Weights of a small GPT-style language model, trained from scratch on English Wikipedia.
Size: 9 layers, width 768, 4 heads of 128, MLP 3072 tanh GELU, vocabulary 8192, 69.2M parameters.
Each number is 128 + 32 x the weight over its row's rms, rounded and kept within 0 to 255. Layers, rows and columns count from 0. Numbers have three digits each. The size before them is the row's rms in percent of the matrix's.

# layer 2 MLP up, 3072x768, rms 0.199, rows 2549-2585, columns 576-767
100:109119154065130151145149155164160135162157180132028137126157155110092116123135142117128121132128120184186076174150149129125112121135153101119114075166108144182155091100123118116110125141133162146126160108091119145117157151139166146117107128150146095084104135184142206143133147138092174113132143143092103124096200103094118135099139148151096165101132119152106118104121112154153148118151150146097132157062099119175137124135134134097130123162147099120131102103191159139137172102133173174160166120145123184151146145127076138121161160136060127124147181135152133094118106134073097132
103:135125134087159143141099111127113062162203164136110160109120150090166161187083103095145138127113096093150077138119118176145192129145125127095118121111146112130108111128116151134140179119098110169152141053143130111177178066108079153181064158159110145099171093166081158107044162115152146094108173116142096121113085145148142121080192193125116153146105140161175110083179135175088113149132084114144140137159126125135061136143126105128160176137168113104138096137113107136132178086133060143138122101165148112162140163144109127115131110143115106094086094039157126175125145150139109146
103:139127149166101110089151201181122144097120212117167167154169113106087109157231136124086139119214147104151169101150134121097160161082102078151114125129047125092106178084072130112125119147135118150033134175165100109096110204116161132114112127118069118062119090163153099141148123100142151130157122165136152119126161134108149162096149122082119201156103161143148142135091103142106148086078114094126113069103093099154110079136165101098156201079152131104135089116125156114139136144122185117192130189123059160141110092132107137115103133175150135141075120114125192187093173122095154198
099:107134125157162154175102140110114198120042089095169117087118105097114082113108109106142151110146123144101079108095171114115114154097138106126156134136136151119156120122125114109077153174147130113106116109138144133077113160168120126144068109124138122115128163142075133025124155083130152119070173077109185107121188181049087154153157137137098124148155167066097109150102127143129134136107073078142166133164106108170190115120168146124098072141098077095090073156137118140126136096198154105127076117154104145106090164130160136083096053099143117168123185103143119123126158166136109147
096:146159115137170130150089148136124165108176122157101191107184134083150136091158099126146100178115104121071114124139107128116130107130121101098118112108124097116138114120098124129115099158102061116144139100149118125125113102163158137142120109092113125088095096124156090099099074109125181109094087229155107186107148160150111158097091117047199185175104110088114185139140123139139155078114156055137114158097147110117108107141183175088124122122119137091140125109072138173202162107145121099101107055122133196138159110134124068122141055084154105149164103130182177157128058123174117064
099:150162122116098121138140133208099113121151133096147135117133153117127098160162117114084129165081139137208085147140102140152118150127075162165147189118123134095086115137107184122138088107174131072146134086138102117126146086091115119074205107103158094099122163168113149136112142121157101138143151154066112194187134082133120136122112130147161144102164113126187156075120126149224112105148141129117181090111090079090149156087142140096132105110132168174089156107175101149167169133140137123126115130175103155127088132097129167072091119168138094170120079118159136149130110125137159128
100:100127116114204135099155172118110110169164131186146197133093134118160141112121156101130093158135114192109143111077180156150121156127169134145120115121130132137086127118112088099119128163101120125121066082144140148131120142128158151082166102167136140136106074127140112095092153106140132129157096103156164168096138154128136118159167108123139098154145123075103143144112080124120090106111117125179083176160112181143167097146107086079088111142141193112161093119199076167106072118161112167167131133100153093182148077174123152169109085105135068157145184160130151087114102136142118084
098:085112166135122122147195122076136057154142116119120178119184110099145169147158108127164204094141132116137158104156052111170104188134134196157108146155162118167159154129121141170099120105135117143159145157127065144118111138143122109151141146127170119119139212066070137130108108132182171157185101168146109139104099179189122179121158107104135106125125095126152101162170172098125168184119150160131094195150153130163133109154179130197129112223170157104074090169155182052179135152151095072115081105110118138119170128137172123139140133136061092113111165060109128135066156177125142216
095:085197150105133183121129093073128158124114134127111168136086052165113175132150139192174099129143155143171169139127175149139129046099120166131088064153144207093149174152083137174117153158063118136097061119060148171090107144149151094118134150122064119134150119151101152178139147079066176109110134137130045088119142129086112187098075154134107114115128121164122210167115093090114132124143079121093057038173041094118078133096145110172138128191116129115137088079120128146165167140140144151109128121141160083119104109160181117139115085130156090093140111079099146139137219173083130092
104:179087063122125125115164115118097141151132058151117119138143150071145136116139126146113119122143094104185157152123117169160139083090197105111142130140143040157126151124157110100133132139121140121103102128094111123094158090126117154106136067113129104091139133144143169109093129118101141131101117184149153129140095174106112142179120090109148138162096057184201118115146132138181132088158106115145160131067144126148160104084078083125147079126089122102122133146119105163154148111120149135109167100164172200176147153077119160104084141163137136144115158161072150120158142106046152130
086:107115166143170122144089122124132111112100157141146094084138174138117145084202103109085145146116175115138095120166157148231116135126103117167142102161140149119157116115159161135124149065132140147137148167079101151115108071116175136123131144118141111099116097126105101188084114045128142151102088163128097086099150113153160162076097105085093089143150109096115181124134189100147160113135125164158167124082117131123163136136111078135134079169141117157128124080151095149139083088129085149147148183168151157142139157126156147091159165113170100105081132094160150162143115201119131165
101:139092135109134172141170073150135109164116141142147116100077094167152146118099154143117106188067110138127118188088137146159125193118095154142167065098130079148146119149139145102113113188127172125125093168162160155120132123069124166171049101125154194149133185109185098136098094136101057099114117129088117088148159115056157155064115140122116131068107094111170191111092177067078079100155174170106108149078131159099127112133039123186128129089098131144066094128119147072126164131146128155099120113088119152137099104132162100130150189131144175126121170127157110079127106124087142233
101:092113160125122078097094167150083091103139111116119165116142134141158128137099122147134157147203173083137120105178255202142109134103139076102175079100094140124080172161123165117121163118110156161202119092160121183128138149107148134127131042082117204075084110172085096108134118105154148113147150133103151097138127108143148215092063162132120153133150125134056118121072128163085194131128199176100102170138136079144072120156170111109139115147222117071207062095142182139107125090141163147093149115143100135161157102160132099093126153142124087112092076128112122123104158094094108101
102:138124090104070129114060130136135094199159105149168081130132111130119076110109109150096163119160185156168102133132155121082152136188123145105142097156116131111079194150110072150130166170150152124132138156105123126096117126118128154026140055155095046146129118109147136131169131130149104116108176079105139142089087129132114154127163167118073092142178063146156132166111121108152106061124186153149059139119126065112141139145065135104189128150120118154157149176084116170128102170135118055142144129160129109143068119083124154089134116099135117075154157152106097128080189132178136092
101:112121102116146108143110155165108118133096084116141161122114068141122147162115054142107125196149205133127143084068120089165112126121151097116170123110126153138124076156121201101117137133126184087096096149132128118097120141122168114110157157118139114084143164106117154112114113128166104131156100159143168113163115103079150148119118125084055158039067140103153126097125141174107124090100129123170154165189106036183149133098125121118135139116148099122064109104114087117140151158124157187126169124137096089203187066113125139168166127117184099158185139128137109135112165105163121178
105:102177145094075108124112131104137125120146082082161159144134080122169228097115115134171181098109181129086091108156164123186123098099116077035161114152162084154106102132130138137171097099171128177117144111133119144125148104154200068073094191077140077153125185218097118152103150144148150051136118179123152126133223087088133119115119095117168081136102166054187105180181166126099096154096089079101109118141140116114163112114130141172141189107135113094139096154159137148158105207123130114132078104139134077097086047155100154172125120121123123130195166144155164120167102155109129119
099:121136162176184112161159107144110109142082143147129146138134109168109145190106135117171120079155239095144198080108108081104085121140099155161183168076096111084143141169137125148140131135147212149151089092140127121093143126146094141154116153144101181119074109104154136094119142112105179138108081104149063136143099169136120100057159131118208129095159179146102102179103121113129118170147113152165152055143136145134163193194072167143106152115135139139147145146124149142123082095127136074160093099190169105160135201125133109159096082146090136110107165097237164074097148128175151119
101:119172146104080108128088110105159107127122192141216168074092093151180209078150134225148053083117155128165139149108059099072162123081144084176119125142108106136108131121159146144137121118085108131098090109150141150132156082118104077140193166113088144127094141165163047126150116095171060112132131040070120130108128114202091175164143107141162098084127149100109151085176118084086138147137114118150145161078089153115127145160152163132151159129120164103087154160091147120163175099126140098125089194101079168132085098180134159129100085107131152149179073102173132120127154076155134161
101:166132121122114113164092146132109145156186186175151208141126164117059157150174099142172145136137087203156161144167120155108142103164154138170136137154036114118104168124122136102152159153090084087117158165127138104132158123151133067132154112097121114124185139086122162172146125134082108151173118119098082116160133165186093116095099067167037092109183107139107156215134175171102115134115160092183097139135173116180147139071141170188124148113123117140074068130106108172134151081156169142116190103143107110162080127111115140166116152184146101101125103111114063119100136178193133041
096:140136163105102130133158121136117099190139171116146076144111141138126178119123139149126164156113133181139127145122062115117117124138136152154130113068131151083158088190121145146164207086107095115114140132083080131126144107151122186147089092165117143155132120094066155096135146126145115111072122148162092098129100129166110115167139082114092111131174158146132145081080126125066194114143158095131091081173152126070126130153142158150125060135144174149171150202108131167161164093129156131137141120120114129172131175087117106142151135153189171170153148154170154088099122113109124121
099:152114129141115154120107134099168085096178108103104177086147124114152100115138142106161080142122143167174211094156136067133112153115135207141168105107142201149187082109176091140105102100127148107057152167162126169138130136115144143177175141144145129172122094101166155183114098165093143056156106199139118106128150112112112145160150153066152169151227140105145166140099182102081152153129174136124161178158147165115173123114169111117155135125116106126150135090094114148099142117120137135114060085104180110188138124137088087103133130125103132118138094158107173109181121110195119101
099:125085103169131167105136131186149075150103130113061115088089115124142088165088076126172115073128107093157178175107087078139075150078133083132117130120098156107122062112136170127135139118142168111120138082135153098181170109148125119137109138137147169038134210170098139209159124157182160148117105110113163139173109071144117133171153126157120059128147113150110128163174160138078109159104110178169088097111129140096138140171100077129092088148105172159119053153158130163086131165156095124062150112119077149128113093176153152131114129144077079044084155181149167130104205112132100066
101:159167116157142167164124149130131180105162171139163109098108136159086123170111086145127118105136156139131128084077160109062157087130046130080170154135118159122191116119096116151148135101127118066127120074140145152147113116139139057099086137122117097162118123141124121138169126105136058178125150092171111114201122177135084151129135123169154174146101126172135138116145118177164122147121088154112169129159110094129145142119175150113132151152131120128119123092120074122140165126110087138179164093125093070130134088101167175070065160114145119172132074108176130156146130116134087073
108:154156065098102166102153129084112103133140156109094165083133097158143183110164083113163150106113089118118160164122067119163159132077039142107132098095142101077100091129142102106073128131120138126144063084044117158119137117107134117117114115157119149114159086154058041127087119135147113140128119152135144078152134083127124064121144183146118109129127168091123151093122113116109131106162156162136106084092193139071043160111167125135115202098140081123139153124121130206187166174150186183090124037120129114127144155092073134184123102098105138160112127145131157134177109148134090053
100:132121137125165082084117168121147134120153144139251140130137174147145114143121091107166144152172098149104112035142153148115144152142122129109127137085117080153134121076108137125197130112148154129157161123175177127135141132126130120129121153086140112105078169168160141162157176143150165171142133120108115133152129130152141072142143142127185176135131153184129122115164101149161162135117087207100158114099154153134136131144134146120090133108157117137175197122154124140121127149159159166116132144085105140144134154048105154145147189129125123158153134100151125143132141130180105184
095:126124099058170124153130142118089112123128089157077134097102088167143081119105124095158157082173120082114151164127135153153050083162100107092130126136081161199163128109138139119101117112185133178135094079161130102148107143177123130138045142073220082130125104080090128064145132133186160180109126114151140060192125149167115090079174100156152111138169122188198121105133123158148086097132112172136169144176102102151119165125060144180139165121152174145118107122076149116136132095169066163111156117143074127128126159124147142171130103150135171139140139145128082104102217111116103155
087:127182130135136122120060098099101140108136164133168139143148140173072127081146117061135112153125171142106122144180192098078097120128138132152099079111122094119101179103198155129141117139115126109109129106111125100134207076094101167150133137085114100084116163080106091145095156117138127174142142141148090139140076149074134131181054109104139164126103130160122110156139125083118107087124121138193062112129045188109187120091142071145132144148160134062183169126109194144104136147142156168108143120117151149132107137132172104097134115128117106121113073076138122125070229077109111068
097:135153127134093125133083133140173108111153145169120092162134128147135135121119118096158170155115124145177105084153059171136145083117156182174110131132108076154139151100137135104238080149119113084106139137159160136136091121161182136160146184121157097118057150113133138090118120076144090125133115116104127061171119112142124115116106153137091100045121136089081078120091181116113127122121135141107192106102111095105116134127009046161118084076105112088120084115063069114070161124163156129110056139111148151198063199109118095161132097130160118156189140142123117135102180143077122095
100:057137110152137131197125149135098150060147125146151091169144149076152151120098106137159126132137105138129157159168126069176124144094091111135123128136131132162146083129193159119055119097128153106088207150100053116088126151097141135149100184156132166102118125136112114148154103166156134128167156097188173151159080125148094133162114154125171107117129148104166133175131167087133099089086061152142146114155087120130112115107140068104143131119120142138163113228126114156132113141129140130132119132172124131172159036126149049141143124102151122158112096170161144123038128101118070160
096:081110174144154111093071073205118085142136149139113183080142163108029165131145089112100143163119151107129122147136106180134128117162089180109133121106088110119146117159128074143184100082155058051138088089161175130114095085191105128124082136093064142104052095105128148144166112131080090200162154106102166157161081081121153181178100159077127145119145084123117113073107130137128130120221151181123111159120088098129082147148123089092122151134139128076154179108160129171144098155138111095103051126086137132126105143103159113125148111138064080139208151118141131090085139124119116100
099:113132132113150115107138067136122066089067119095133119074132080068069145040112107132100130145140076111155137150233123106127102153103123146094150120113166147160090169091172173125166184184140121092117161085063135110152120108177166164181106154173078141139167103162076100113176168117078133127095069157169140164111133090163152115151077138138080111166125071177148089101138106162104142188154070176128127165153095143172099152139128092051130108123173170131106148155158119160192157129113133168089152086082142151078129162082122139146082088141196155132116125110179100147164155113139093128
098:133158130134117090062052144106101107128138164152138118089114060091166159131201165090101193074152100152091142152075152141158099152096182114135123129184124155105114119168115113172115121114151136087123045104054116095138166104082130134128151121101149033102096161151137131077133138072151120098168117125131118090107099126086122112059155110204123117116141151178093107152083136102130107086157143149153118180133161131139105108153056103127111107170102113118141078143171068116161104166134068095116103103081153169120153102148135129136133131149093146097136135117108107089135128079098139158
102:119138174122120113108165129147135109112152164075182173161110114113106072149092150159094154129091141118110097096122107140086123121085098139143128193178121141095151192125137120102091112180154134118177153135093082133111101112063048161109114119151089182087112119083116099179089201130114127140129171143121111131113168150119099114100115054078039112157113126127185125172141127141159120089070127191148129061140087122142121129099107135113150090078095124082133124139155126159143138126074183139118098028102115124162083094142131150110087120141138161148118175209171101166129183148162115154
098:126106204095084116084160164138081138159140091230102144081129097128141131098156162150153144168143147089145145132133094150186164071134060135164170139163191088071099131143080152063108202143057138147113088154151168154123171144131060072142120140145119077086172154122057190134133146033138098149155132095140129092162104146113133139134101129146194113173149143090135107041201159125115162099139066186095175078121091158077161082086099117108095132053110143126077090129162119188136209181127142183156120175120126098096151059189168104158110087090118128155090071126090117174109133159188133100
102:159196120158164112162103150142067109081112149071058099138088149075120088145106113155137123157085211119155089140099071200160109158149152108161099216117155175140145151093083111131069127153175112118121114108161180132166097129139153095046129090132114143181133137065146186131094097157096103157113087156166123104111064177117104105125149138222089136129185113131148146183169100126105102138127113111109164177162130151143062117159059168122111175114144116079073135118133118165094127114157142137160091086122118216202132133114155141198083144078136112146085145168096117150094192179124123147
101:081179119130149150124172143067159133119155192089217149104115158142123102142128137083096102106128130093122137143105136078057112134092065133101160132166076154140173121090135138211135122158116061079133176079157162127102093117192188084097120117110107146112094122147087134139161212150151157088081130090115097132109147136127062159116056073140133197108141204147126158089115107177130095136166106123152129133150109123169102134137163137142136052133105107143157135105213092117140105210104115059113096071139099113133093152121167104217159145121124115102127172121108105160157071167129117087
106:087089173071077101068214180120142070138138183070136132123109131142120107176143176155171148175094131177084113098091136136131111175112133191126133100168167095088181081133111173151091108101156178124155090080105134173098157120106094131143089104127149135103104179156163201132168107122083200125155109145112168120094142112083121082138076136115132096099143090081107108099131138146127119134086159143134108118170132115091090133143112065104125045118090140109118135151156127144081090166174155170149119091100148103143116121079159127138041078130157085114143159135181126103084101157138149091
# layer 2 MLP down (transposed), 3072x768, rms 0.0996, rows 2549-2584, columns 576-767
098:120133076162121176126172148123133118124112081146082098096129068113143159120097145078154147081166217097137159128136129103140142144151133182139085105079134130130113208153126164119170134100102163119119152143183190117139094140116117119085201091102148130094164115130150178114121112128146086122075168138127178203172087146153169118071083138128157124108066187041060100101096152147109125126084051072119067138165113118140125083102152128137055099116151157149073164110197121128123110099119156143097075153212188105156128121126117219136185113091164160114151122135131106113167082140162151090
102:180158127092120097112121164153154100117093153149099142133112160096128134108140113163095188084112164148094070138176132114108084117115102114136181179154159131138161132128123080094084115117078153128108139085134121110105137155097206096129119104122152138141138123190109142133129135155126109085097115091140117124101127151176062058184145171079137143151112131124164097072163115217101125054157130151139120118173193120157076105148133174142189098157174186150117112126104101118164161056103137152166143133181140093099120120133121124159195147138086095125112156178119109124112118107132136113
100:124151174124146180124130118162110091151146120138143098156095171133096106115113113094130190104107087149157153142139091113110093073119154174154100092130156105139083154126174132136137086128132115148086117090094169121106099132109106186111148120069142070123181095122135079104162160186095094153146103149167191142110106185098168139149075167198166152102183181087073152087098110081154112135142113117117102133067179113221178189149103121154170130128140117136056124143072105163128144119137153160100122152159134113140116141065133076164101107171119136132108047127114146126099134139136170124
098:143129145100105073137102138084149165148147116161093079081121106139159179132138068080137142166117104115093129107132134120150073129133134125060105094094118167133127131106126089118134123144071146193130115125144148170077142138172153050148116073139115073073149176118118110058130132110121081129144147233135092188084144097137172140087140172171105080181159148109110113118148090179132081109088161134142117152093119102098108138141151156162118111107166184132128120114099117151115100157129152097136105109105110126144164199142060158147119042117135151103091063157103060091176150163177108045
097:149141174108131123203165139063086113160135127145178142154176087160150145085115098096153122134156151156146169181158155105127103131139133096178157158072146133140162167103123110107143135095166127129126120136119157146093156144133128136124109139153126162087165242100085190173158132136084123095169129097114135160157111162141050052124127191173130140135099115145123208113076156122153124121116148119124101079182073131082119136094109101143134101147095099067149159110120171106091118103136064185098088163173161167121116126113102108138125152144192156069078131122098150128127152129080104142
100:175152167118067141158105061082108130132075129170111157132144147111137150177103135074123194172166149159089118151187153134165132057086114149113118130149115179106162050161137154168152185132182179186134086103093111165179166134175122072121139151081189146109150177166138119134122089097116122130131152165122125155092145126129099127115137169121135157164092146124084135168156129140131083175098141127151162148131077135099140074111169103133134062127115174080127098129143116132103146126149121160167105073124136147170194168165116150132138127140108072132164089101146095107138179137133104126
098:075092140136112170127139146078131121123201120066136113119115150145094145114125158124136126087097056168094111112136134172148137163159097180097119155137111223040140130118114123166115083083125183131111146143104108096205130119126139166145109139109104141164075100108101144144107098142181154106145089061113169056128115111111110113047127178136128180141125148149122131190176162095141128165142160129096151108066168147141121137079118096149075147132140137186149154142188170151186113146097127165112160126071118122103187162166104158139170108113183163165169112207082090133145130148112106200
096:086147134153099151109116081125173202080093122133082139123139136103125128136117130127146087202116102123084171104156123128107138114170157034112143092111144090090094119183076130091162125133111173067097082146144137131139071025074158141124164124156107142107122136135089092177120165073071099106072118068118190174146167129101095143204147106139072146155129144176101143091090129157083088097136093115096128132078152075139144082204060168141115139096100097086147115117074113124122128086149134119154153180139112105080098107128120162083173105088107145149165117168128129084141131104160185076
095:175136123195109108149056109088112103151093098093110174159111102172194161112163079021103136142137147142108182137110089137051127137094078070164163123158148193126098118088120119107150117148163157175145139148106139163080149141122174141117163122174142115126094102051126112166175136085137070129141105118150103127080134128095135112111155153116100105115134016145158167126174128045082133171109167046142138157151091125206101139129140157086061096122115123138115127150103131084173163088121129206180069147199091178117149131106109176128147113111137078109076116163096117138206160143151084099
104:176116209084149098130100159124149136107118130123135100095192126156144087128123137109049119160143107145142144185086125127110084144146145089085151156107101138140111140143143131065126100172131076154124158131120106104078100159115108103135061148078099112165136146073177205168126102179097134162160166101086141134125113114063112136108134136153144122171109103191152164138088127126121147121144163042143078118086123106098147154136127071097152125183150085093111066130157078079108094133080146116180084114149148127151088145183131132201084169161083088158126085177128086093122134152126115114
088:096171118119152144069132163123126132100146105096113089116085105090084113137146128105115223123108134102152121164124084106155088162110121117159080122083165097186091125131131125110180096093174096123114141147163150082102162147108145161135123117048133198131144106166108150162156090187129104128067074166118132099179121089109174114077123078143088206185162184101092114099092067170150146125133140181158125124127083094135148209122120119108172162101108075149084126098060137078075136127150108092090100095078080112103143135183101124156095121129122063108112104144155141128116178191042179047
102:089112144127123169159113106138127163132121165086068212161134104186085134082151171121181172115134179093139117106080118184122112153127108100073122199181121180180064069155173180134075090182156160162133115068149139128148102075164077072137177139122143163153132144112124172104153066135069115150114101119070166150105175125141069148176114124173112130129124164167110105127105189132104132149135110155090144125152122136129095102077097096144120094162110121106158079127106132094159098114149152144164149139129128069143144181173141146131132134109142109155094118137116147136134157113106108127
098:116105126145078154136061113156208162140165117129159213123164113092129094089137176162139214096121147176107174109173134181144100088146179089132173097082118155089142145091164125132154149133140115125073113135103130128156150079149155148162086131123127198097110117089148124109177173146152168149131149101098155145118059103154152167112152069106089114126144121087058116125171122119108086101136175158178165058091082074108131076125111122106122097109082044119103108153157128155084145094100141125098091216135109100045130190128143130095116053132110179116086132150142152138104119119107146118
105:141086140115108112116125146118098084083145156080143112181061093137170168219054119128101107141077157117160170119086080198103177156120126105107137112141117139165088191115093124123122062090154120163099077078205112138121183083126122151148164141123166114208158099198107088119059115120163099091100112085154101059130134127145104164088161110106186098169117068195160171115117135087140124129106152109141123108130158093085133148081154108124097121138118160104128083135138195127127131108177108136094123122109096175107178084169177165109152167130129150188116081082155080113157199168143090133
099:170105089166104178131142088095140133159136144194129109138111120139097111139079153128068128109089159135111148093159135131121139109069130087143175192145172153103128075164137120216107089095165166194159130179189118155099131101147123156088131150146190100178124102142114164068146162112150103084099158151079123175135131117155126139106097175151069069168136164081169116172117117111144116138131116044113146152110177126108074152185111160155084155126054171111162099107123128184137141093124088183165159096124139053121113093136115179081146118088123146125106131179093110154136152162176100148
104:144169155129062139136152103170160129176151123150202113163162132143119140139105112110126136131069147192125139129095130145090088085166135119129169098082116177133119098193120118151155105106122133126135084069145091117122148195168144094148156139125232123165127131116129143125139159118091135117179152147074097128135152191150106134127049107098152124178158096143118147144126116138114104145152064117177119145117133143153136137135096149118120177078229129113156105161150184152113102149148138115123102140140083129154107136146117160115166117105076056151177025118079142138173149154161198153
100:129165124153112106149081151093142189167129137108153155152156110163142101096154158082175137139140119110176146136069080159192079167106139145177059113125167154097113139094087102100160092142102176075123144160130097149166184087088128099164110172143146135126170139119104061182125180141145088111138125108166084120146143101102159105117140062188097106130142136098125136154086143099157107135110142106144119142169048110173118076162114163143127175164122038128075107131107110188166119123101160169152162146109105136133195102133164124144050126090118152119120107114155123103142153150168130163
103:076135135119128123041157114092160188138130131143171114125107139133076112142131153122159135110127110088159130110176175142154133121087144100120119130110144131174133122141136153123118132122162121164123103115130108164120091192102149092159042117146151111144139091119113132131133106145161169071115071119160168184159146167107077143119140152144116127166136138099135162133095153069124158162151126158125166104095154103112172144219114151187081144158167139127118173146084128094104110149157088092124133170137164146110178103143108128117157079166085168121128128175132122114095123135085103133
101:182088085087127116134091116164101131130087101124098163115057110112114108136112067101114104129108120143145078165148137147078169173087178126157101100152140108106116115161153193118082113123120148146105111133079110166105097121177168211131132111129107058123135192165105152130150077129149159085111117164081142140152091111137111128144187180069141074174118106146146100092141109081133149117062161163115101109135055120089163131077057128105124110117128165089092114106063152129160165137082077148084093108122161150167176169134127158129132135139159152157132135133146112225055129105045137188
098:088061084092100060115128090095170127064112114122064146141186128078166087166122161075154090106108182120115201109108154139181118149131164081212152140179096122144055133164074153172173069075117142095198100082154146086119136131138136135098179156090127120144060143137058111183185111098124114126156111119099071119080151093089124094125083138177112147085191098134092142165140146129154094129159135158163126109128149096149129149160153127108137130088102092100139105131110152176141209104149172122102153120123129095150142133099157138101071069120088121156132133124114136160129065161081138122
094:115145108146151106086114123153170159137158152145109184142110174126147175114142117055101132119095188101095117142126106088139125113132085111126147145122113147122102133145158124125055102130127145178078097129065162147140119050194122129100132130141097109131146147146064098087163157084160081134119108079058134103137164122139137143149141098152166085133071064130142122105106130120136162136063069164064134156147117098155082118148136122131123090179144127147084182101115154128178095156096101098095128140141083135090130154126147119125196172144171221139156129092149099190160208148130161198
096:115157211143188119118137132125128109166165162068092165125099092079207128110161140117083069191128143083183123108082146105079090094190159143170139177163165136114161153167140104101061119135161105118142208120044115149206104171153100102168099178149152122176129114084191155137101199145135132155160125093111167107144175092114107138125104117113064074064150169136135099142101128133119143146158112161120144125136145124112103190087127156134119113144121140074125112123108086117103069095093136144121202113105098171156150119070146155172063141146127104128099160083158143137050153127199124142
100:150111085127138157169182142103104028096135120023169131183134146127147059132143143185148212167092125096126132068171084117135165094123133079152196147127098088139190137168129142107171102129177100154144075141160122140169078119124070126102101139120190128110133083089095170107118138104137102163112082118133102183149094143127119165165148142150078086104121118113175086139177111089198162131086112075130206145138101111121165151120171097099117110127103083092135144125197125128136110131154138124137185085134120153120141108101121094084151101133140145147134091072161106137113118201165137104
106:109110127099165189099150098154142119116142125157098171117108105141089112182097177153126079113129111106143112104106161113133144120121146132131182116090102132137133151104121115114126101118176160104131085141128082183176109105175142179139086121122110123132117155114133124090050116115122113115099136191086107143082161167116111116166126104150057120146060121182145155127124093145143115070168131162105143109156118197063078137121184159129136148073089113124090153054085205101084148123135156166134136158158091091103118144168125158127144104144124160091182104127103094143119121130123107099
101:113110148119155145135165123094148148097127155091116141133126123118119130144172170171140193084131102080138108112123133104133101169141116186086173109145102173151133135171171172160083181149150116162102122113153113152197108117148160126117174137066158137076098188109093150119156145133136120129206097166074108169134190159160175143150178159136194191128176115044140156146122159169069094191101165147121124126121082065168127131147103100121154186128101135072062052073181105104214115155209120089100044221101130190112204096181099140087118081170201040136145100126151122157130120158167145164
099:090159129081079126083119159145093090171154081156107137083125100108127140128203094079115110127113133174134157149084152086150151110087103139137145122124078156116078179131157163178127101152108150134134101115131147079178136166167098115115026194135091118162134090093176123075091115081129107088093138145093143169095106142102155120112130121064103125164098148146142133162137186130094144056102120117144173094146168115145087153098110126117139130154141141132160102154124076117117196178095175133070112155131139135083144151118151150162059145123162152176108154118158112107185097120031192127
092:120098083112135074153148129153175115185115116113139125132183111065146133150173151162110208077137079118123127132097114144160131107176164148163153171138125090119127093141066093105141106136102115105142148144122145147134166201124116127117092121134105160117130091130105152092108140166144141070140125119118194125082127118114092167078150201125124098099195154149149150078129128100071156123137134131119190115173121123092114163151135158132051163121100166138137067155152109156143107094155125110088109091130134136109143178129132110137131112129150137123131158064151085096167132137120128149
102:138116075158110177125102156143093099137156168186127126136140115113111153127103159076168149176131004084121199122127144100121082109122117182110110151114096172076109138128152152171151072156109080170110108142053133091139139160117129144091141084141166078193148084126050118194187110171120130150115106126165133109060212179122128135083158104108131110147117097098129109131084115091156110122111088167108088140128097125172084128109113181193143099136136133101107136134132097121129114132088057054125109126068127077143125091164121141135141168163170110122152112137103091150115156099116064081
099:133153154177137147140049121109100161164114146125098105211222182125091154129103167122110137121142146122090075079174124112155163192158148114166098129114101148121160142193074099106197151162133058181143119128062122137117113088123135175175178117131180119069155133122107100176135116110152180080129154137172181037141080073101117151120099128157140095117074124080064130175189112073174103137090101195124144095116164094124098120130114154207112123126143116125105099090127180136142160060196119073130174067110134079143077072144137132150132152154083110149077129135141128167157160158116145214
098:106139069128214153043147124140127157120144094101179081123149088144108092185123166115116131118147121145168096158080116145138167141128163143198147104161136127141082094129116152177119134088133186093115121147098141090151161156151190173087108137093166108142155069059102112074064117142129093122102146120144150106124098195146137142131136154126155199158081129111119133128155100080137164136097149116127134109157108087132114131101085143100128100090180147146098154142163116126167125155153143200110127163162132099094150109176100117076106106172112145086133099123140114176106064119077174168
100:125126130082093174120114127151121130182096120101103101082179153107110144138138093142107088172171183145123099142132156131107117137065148165134103134166144141131163108086102177131094060113120141096161112123137102139180091146159057171170089136118129117078106141166133125117097096109133134069115139157135082120135137138155144143073158164106172170080155144109116102162131199140117174166086106122203060102188205097155082093155082136108129196124107133141158084133062132196109140125129162150154108138084151158078086166133120149165157128139124156132125083156106178142195087115176135074
098:154154166106120146096105116147151152095111142080158133075118117129122090123101133079149140137118136145118167119104166057159112159075102078117092153110055107132110168080163106054114104115114099136157111109165106119167156120129119103129182133096061131161116083100092155182106094127153106130117091062093190143139150168116157127098092112150129153107100146097106084127106144094173135157110089117149181096136138047086136135116111133169133133207116138115096134085133096150155117126085152105092080108097133158095132138134088138156151173124129051138137142119116174168130118146192142088
101:118135119115159163156071101180099107110155126110110143176108204154147145150158187089133103129127145115136110090134125151131151128140146149117129086088093177170160105168150117110157155122125077166151133161049098067086145148145088099105122131186113152141140062141101071160108160125160075146089158119085112138138100112093128135112072142116130104133121176187092154117161155133077162119031125126126122109086085149112139187148152104150107142118100132178127090095158136116196158073191129096122123130137130129062122111103089125118095147142097153076161173174094115116149149127173135087
098:129140160157149154068122209100136179093138094157086111163130138092152118173079088209146106174119168185094104107203101119099168126111144151130092180164161106118127095105110112152121140153114174122157130081092140082203102130152152156157131142148146163099122090123083137172129143113135130083145100077126108107095147124068126101131143183132112124092098125108162134100154127134113063106113110151104132152114147108144065107099158167130144098146151107154045113167136201176141140127137103083134120127156123187180088140097087184065119149113129158161151119042165150133136139154103122129
103:154123183134116075168186115110092090067176154127105197138172082097093150145167079101147115154143121133189113120110150169109096108064158129136078074111101097084125180082183200145144113118192123106125116176091106134178116105117100136110103173105082146151097157128134133142129132137156171149183091097111118118154152113060138098088093196105142149090125138165055074085105166111180136099054174077103113138100184093156161183092124149112111100092152086119127165121181175060142174159123113101138099117160115124175158094162136156129146191092104114090125125080105099166127095129154088152
098:122125126137110195159086103106149089128085085107185094094090078171124145116131132117118167176142136217157099105165106143112110134145102055114114165120086182114228127088072087152177100117108200142130114202109129154099176104195099144080179188192039108083099124132059110135155111184068144148157108140110177162150123140141106084155190081131076084139127142155176149112072156098154054050116152097135198152148162168196127121132099156149135110137124150108114116150116117145177112108115130155111131105141148094080123166162126165172166201159153132104190124126081186141179144137160180191